config = dict(
    n_layer=10,
    d_model=256,
    head_dim=64,
    vocab_size=2048,
    positions='learned',
    bias='all',
    init_std_o=0.0,
    lr_mult_o=0.644,
)
Each number is 500 + 50 x the weight over its row's rms, rounded and kept within 0 to 999. Layers, rows and columns count from 0. Numbers have three digits each. The size before them is the row's rms in percent of the matrix's.

# down: layer 7 MLP down (transposed), 1024x256, rms 0.178, rows 555-601, columns 64-127
# up: layer 7 MLP up, 1024x256, rms 0.175, rows 556-601, columns 64-127
down555 100:528522564503462519493642480436517578480513438402402579520476411416553500533444548468454511472465442499486452494540574526566580500448484541439491456389521513544529469496519497533538490487406460
up556 093:465437556543490566398515445504528459546547591537543466489388484449447457550533419450612536436522438523538500517463432488505515505437478378473455404513465507505524548545404500391540508514523555
down556 101:477458509379370530547489485532464446402461529523533535484525519524545470486560505549504412481499511512432450519562480564535478471494418492439493526519392590487494536595565535451507539601446532
up557 104:514559458570547454467468379384614491563492616570574548434504485471479455528512504539454461482422562552438487525526547467494463522490491484455459528550464426528454473471412519443499432546551441
down557 110:503491525594491544467498537421521549460546584516496613494456636572493532509589500465401544454566507547556599454433479505526511465526471422514382456502592504543480533437517534423471454479453508
up558 089:456544377563463536496497532448537505528416447571533613575492467426420479537501558581532462408510410495490438496505538466515421529573451498452553488473456458589502512499556501495583425500458567
down558 095:516548512426428534529587543590565503441533429526551594565569476543544483452611481502514502532514571491507466455527525487396553542438586475454584499504503492458520561484512477476482555542489496
up559 092:500443579534552525496410570477494477530428503418601490601464500550426516490518545484506458467558439575526448575518540538522512533442513514482535506475485503564520526455553546532515459531551534
down559 090:496537536522479596482556498524542454457486539481634501551486465511399471499464522523497496557499571604586521470581507466498522505581617572564490427436443489574493544526489555377349470528465455
up560 103:560403428522348524520530519541527535548516483464496385511527513504506475466561464368490524553443404480576498503486477532475474511447466467505540454535530552468490442528517473500531437544420446
down560 111:479440449477489493549515473512510545476522456457509424486529465518409505456530358480481494406482518506473414493522554426469498487447501432469522557565527518480486472472481557515526472622477577
up561 103:566487520570516556498473525516436590486536610488484494553469450495553546521460471494561484564505442524522401425600538449609386497506415526505510527504448402477467535504438456490573451489396503
down561 104:445549523540588513482464470573429572493577547607466527509534463511539397436555475518441510496474485612427478485465535511572492495448461408567527515456554399553493494554459398511494543521551503
up562 092:491487496546505472473554579503560503448552388437420529492401499530482500544541519466583505508519486399529382546481543532475524425455501550526573525437571456464448526453421504572543496444574487
down562 097:508457462564443481517506558481453585541523553561496514610557436475486528560485625477447488572503490524525545503501533572552452531595519554507523455475408483507568519541526521607519494586536398
up563 100:439529496504545504463531553521500437425606483516559483458451531645379455525463416483501505487509508560495464538481542540532493556495522498462531458509456434530417490581505485491491502561560504
down563 097:473486525527568535493531482459482495495446524484509509556504537444458532419512524558462490466468572475474441381427382473604488562418496345475541421457623511422559500561627481429547424418506489
up564 100:542486489480555513443488431514500472549533559523549468467527440543458583408474535575520466488467539551466449416467484553428494416499490520619471442541431612504511489467504529446558553556501533
down564 100:507418480518532491433487453543503460569430460496495534527411502532463506519517520507505545428551499490464531418504559445474550498355562490527475537502510567552606502512424415572568477559485564
up565 102:447521613525439518530514431458533510506434508480510487527515495507400448441429446507525536530602508458511502410476545504530506461492498458488406559520415524527461525572479486451475494532451432
down565 103:526447476500524465464524442530558506588574458541419526477564585566517526473457509575482489563514542488505478440535623501629535419444451473501513508376454569469504555549503587498534481468500438
up566 101:462512484509487532502544412563478515508520501520493617484472468567547481395452381459488482555476486439508460413544461431570580531440542424472576476544515526486414504544537476518492511552518433
down566 102:482508450481426512552444528460512573468458549495416527512538467385484568525506438485535506532436504539488527459463518566449489448486512434446469489489502472433434556553471585443472422448507495
up567 098:480444450529550514529473530443478444458521532501507447505569455541465439448505495521519506495587500557567500559498563430499502480562433472579571510538518460394471464557527501619455465511501492
down567 097:536544529481473517502514480518451484475526441458490506435564512496518540515450514447553492575385502585447504558555488427513562457525523503564500467481529487529445474542487491474494435493548555
up568 102:459551491551480561605451486442428451507577506394419433487527552490476440544483536485514414458565562502526487518414514496461533557444426520516460480624445557475462516474566472462471477552558478
down568 107:495534506521479555541430453517535500568420579531473460449555513523417535511520489589465423483374461534484500512526544489537406495482508449429480560478491512535515423535483581522496565487467490
up569 093:543399469561452545493626486440489386444548480529459449485439545492497480524450470532544507512538453446596442537462532427426556492512417425491456429531461600498484517550481467496479535513516469
down569 095:507452503547450469566510526459581485505486486537472520424561499599527441447527543522421461488500504644489503436542582499583475435508565425511497486533571519429485591528553444548532511577511587
up570 102:489583431594480532630512591414441500435606378488470521533398504510457513515498540558498547480501518536391462523498490539519586569545538522455559517573480440498526538522558511544449548538579447
down570 099:499495460553552416490442440468456531452599424464489589555533494518569450413476426539496518538519464503496535501440509514462534514434611507458486434461461533529480491443605498510557471538527554
up571 103:396496463499538557491490535567531481479412469497542521549375500528546520518516468567576566544535552561509404435514572491555436437456454526431479430457536569523514600512521491467478491564524539
down571 102:518455459519460446513596538518530491516652494523507440557487465532462547443503529546518512517512532497488534497475520484584500524526540588529510567546611462444563453540468548509468557602594564
up572 098:549508514425433575428500475439531505547566487497459527521545438480577493445475449500489521451544417447461599468491429520499448508532512447566483475537377553485395492581507534483512358539509541
down572 108:457521512438414488589490531566435401445437551500547471496521455507529570460534446387480547538527586429495441548540493528555500450584436490453515447522497500404468397522515462493546476516526506
up573 100:592498500462543500558416512417522498483489490497441492494573593506566480549462545430482531470421461585460483507503459599496524471444523527490555554475501460504481445482479545493576500509502431
down573 104:568460484515522547417532421439588539589419459491524494539485570588517473599483622471577551415576447487592509410463541444513579568514535493368464502565547533451529476479427564538428502516475528
up574 100:627555528554505578524548466529454502585529472423430438515415522477493529600403547453477517505477512516477512548477540419536505508419497516431506537563473513528541545483630523480517466505489542
down574 111:518441481562406517446370459508459600563453524505421430603471556480457476555542485549397528561491456592491497584490512483613432524517495416529439562530561430542541449528517464511531493391480483
up575 097:518519518533491487542533396553531510545527435465528575493457491486476493443463475625455502523477517497441447434422538490520435574567507508585517460527533423463572571581619529517373549523490531
down575 099:547536450504549483572514544441532406451485555498510547460604505463457636532471494515435539483570493556514552496467511512499532628474408622478490468492526547449442516619489541525409494544505527
up576 097:570518465512520478477536558560531488529458566529494500539541474471501505495469408521543548461502366453598555463513486491491402539594504561506508567544501519537563465470483519475536463398550453
down576 088:491471517466443485428403579525510587519545521508464459492389549553450550485455503460531459445491524453462544491483579633436478503469520524544529544422510506442597457529484445486482488514540467
up577 099:475438585450508547491541463561598405522437479523472547481502476479466552496499527566495464535582519545500514396512522455471495553445581473459491534491418455468450446549556553454557436476575528
down577 104:451500451452567485506384429469495437488537503443485538495476473429460493606516543498502526422485390469446447559547478476496517512499429424503556523448548555469474419450492480493518527541585460
up578 092:462367449530450481532506480531482531482529484483616483409587452511465491488509527541572616442597524472522475484511585423460456420510513531476441459525513509592482543471461503501537544474400502
down578 090:560497509479483613425403514496528450549462407525513521513451462515447486461436586519530460531579434429553563554465523499513519540473570480496515582461497511448543481559488431502459552424571437
up579 094:511612474577456536528484493501507589553550428414409445465431547596527490492504527565569522468453573518541497503527510497491560449600499511507482445440450513545578534576531483508491516501570471
down579 102:492436426471518565505477500481592510478519536483509484493486562539443478438484511495525533596464488477580444489431512423474595518440452577549478514407504530523521603454426499554491479549505521
up580 107:453499520406416487491607554492513554396420535536499405419464457477564522568421532513385536488475428413459441490588512419543516546487472487515451562453499497480402539491565513545508487512516451
down580 100:441441434445482463435587499573464526547505497498497534513479450610472530393476503429532562527494551514501458535451550565541506533591465485524479542542552492516482526451531569601473513476496520
up581 100:513431541531530534480430596412526498544603534508481525459454479516501522547535401583466475515494506528560525517514494476576404657471461395477455471452589519528531585531481461480546553516576488
down581 106:570533517460487532506488509482516484444467542517485507503513580512470498513508528554458461427473425499444609602540513521508505558511531428562578483544453523520463503529506476526561510446558448
up582 091:471441549511488481446563475642548480464515461437546509477454473442483477459503445544526453427564505500444583470543538490493505597498518473501433541431512534476530559535522514499536453623445501
down582 093:384512460552491411404525481533477533515459557493506545508459437492527426475461502548483504444575474474485597481563456504472489448517532596485441431403475491498520481522539448572566591490440506
up583 099:500404538546481421488520585475561517413485494475522541579486591468501462556438429470473534397457435438611511507517476535499562525458523442547504517479479532541471592490553490460456555423594493
down583 099:436577525534478517492471523497521517509506567479454501475541515530543422475496465540501446508480549482505566645504474496474437477398537455459565556510504494613474568535506471439455613596484540
up584 100:480533541487459507535508486515432489509520491438381462469513487470528547514521419450577530482549536532479479517550544558557573534318533495474503516571463428510639450492475576535588439591552621
down584 097:494557526574472591490527544526535546475480496495546476466462471440435449465426514424485490487483506575415469435477509589544468576508513447502468440506531462476561499532512499519490535459507579
up585 088:488508545602476500496512500536472455535541488443482453465521468554446504477542616447447559560509566508500495505468466400465515578450467427425475547469418510448534502550582505509456492509504488
down585 089:526583478528505603422546568502598491481594572491460526493546547461468495506505516445517501520518582473463411529508459494626506514522471529540626490505536477440532489477419518519515487580479420
up586 100:545499554571579550524474422517538394433495580487567559519493522473523454516524535428500387553448494428420559471491500559542451409516480492499606564533589501502506508534410471585413551492539487
down586 095:586505522452557552509462506483560400475503475453508539542483468501623489602482519437488550530460573548415562348476510583466613529445541460581491550493434558560521448512441635400493469503496538
up587 104:551509555530409531413511560461609515546431559539529463497571526468534448515552590535466451620462513518443540440459469454505518474459509503389447439436487530571476465517561539493515581593494400
down587 103:465468497592541574488487534529510562472529495472394484468619495516595423542545529496537444567573492540503572491482486459571476545534481482519503509514501397447457495559486599528502559428500471
up588 095:479510531461529504491517542530511509492398417442437506496492489451476470477648550516555458423461555450514518554501461464585514561394465448538499521545465436486533505468579501355457548483398512
down588 089:437462521523527436503434408573543480488450613494466427516521456456499511461451528437541498526530474530475487514481523488503518446431483526401590493518544510547515485542505588498460455452507493
up589 098:509494464474531510467610590503548479514495507535510515557538501539547502426556544591459491531455498496472493463441576368499471498504540551447571572394471588459588468601503481511586464485517568
down589 105:392422467489466631560550568466587544581508518436527525518516465486499393458488547572504503471513501497508455524519542404472516462537512471502406514568495514497452479583533486548450546498495438
up590 102:410544477598449607510574510571589535455553450563550514497491446477590428582491409524547504541499554501439485492464412485421440515586501458495547507418533514459424519442535555507520463500515487
down590 096:425496495538460481488576491377495535427392593484495448522447573555538519476455483457524562504551509464492533538546411533520526483562548481522493505564548475486515469457512465524445497516537451
up591 105:497508538581447549494508516471426422482519511504457405626495429417426486491493488461520527448449531519577474413482524528554500494536389553514449478518569517491475463471519444561398585486497556
down591 100:486582487602388500557490524457505487534436483609552486477491535490494569454616524482475497434588549474551561442472385515509500478489579521395498542567399529449525511482511420543467484452473510
up592 098:477555558451482569555412530529549434464438481452452639357522412537481418543545500603488499569527479519499587447460354481566535609479506469477464458522465642567529531588448568534514524536501562
down592 111:453567485471378404462440525537402495494558506523395497435452485576442467599581528503390445455477475521496501446500482597428503506499528516371476518554589535552522479492447497495472527540466475
up593 110:558505484495502485534535467539511613464512587529493556618467455602535560436520405468500533431523360471461471498560540508524456615552460481447446488588461527516580576558528511493506440493413506
down593 108:430542490403440493460466543489519540541514522437510547497440469577475492566492490492536512411505429566429455533469457477546476525421441522529578563490526471534499574520478490414457597480455484
up594 096:484529442548526540544398482536494469611555423508536583515472469525559487469422541452541522455525545619548603510566550470502508531536439467528545454606439557642542542498521536518531536538477495
down594 108:527448491506487557558526541523540489628429512466447457497591616509481538507431517472440528485416553475463522422471521469539506443515410559484515591501471604409543403564514590492534577558548435
up595 113:487453512491611523484536420479521512499520427555404572517468395386583426455485583436489481451557493431524496522487526515501472413616454500521428472493467505422426605524549484493503440538409503
down595 116:541512515531627513473537414539510554533540492570489591546493529511524457532531488409563432416498469467558459477556548490428523528431493516411534561514516510478406533479492523476483517587508548
up596 096:499542439451502550569519523575519597470438504502470519456546600509545546526501523414428478487509377495528533542514441530490531521471518566442544471476602419555504560531509587607447604462493510
down596 104:543457492509485546445540510540437488417403432459518474485458546411488519487496428503534521485433460512460460548511473443552490504510437438557439488576437528535365537458514442460410495487472507
up597 092:483475464569504540559368482461437464445486503441424516505451596419558428539455542518443461533497594544540497369554557489593523442459523452564469553506477511490550536455537520513458473510535482
down597 091:559481516492490566413548518502576491522491500488509524484515459484452507516469502481542585542528591485535414455495397480621475497505486559508521489481563483550450457433419507478443454546475515
up598 102:426448524488526465459375486473529538512530560577500494542384479515471583502534499473514557491533561460413466570515596552475630525445489571468450529464507512439513470476531526362482564469538460
down598 110:527439446530428523538558450401488612383614389474488573472507522530509557530486587526624514520560513463454485504516466558483455516433489508473488529559456460430456451529442645518522512550511442
up599 100:483475516495443475464462446483552534483526492451470501448497545509535459458616454497592507465513494597494501528454496485437496521596546594592509532587368396518538472533505500607463523552446462
down599 103:535534480522423363432513508524512577383528531475504465485537487523543445487464467455507529482452515513549572600414552514454461486541516489473604567493495428530488456587401504480535462588480528
up600 100:456525595436569512477525591519511571437470485400498498491512508470494487489561576463500417556398457450504524539478584540548538528483521529492479568534557537460450476524504526461543538592484377
down600 102:566585514516465471467505483493490519446442472530536495528538528557485446469405485580549518557445539458447548614481499564425480512471565446438478507420467511456461524445561572542570367488504512
up601 095:470509465541546587451582508467467508508583442516526457456468527486496552485404470413561494507471523505472462468535462557640445439534508425494431525557515525618535521561433485578532425536538480
down601 098:506579552491475475488450496495422514482488444510515472527452510551467559522563413494479594521481545422473412525518493530483436436566496509436577422463505519465576519411436392606483474433416444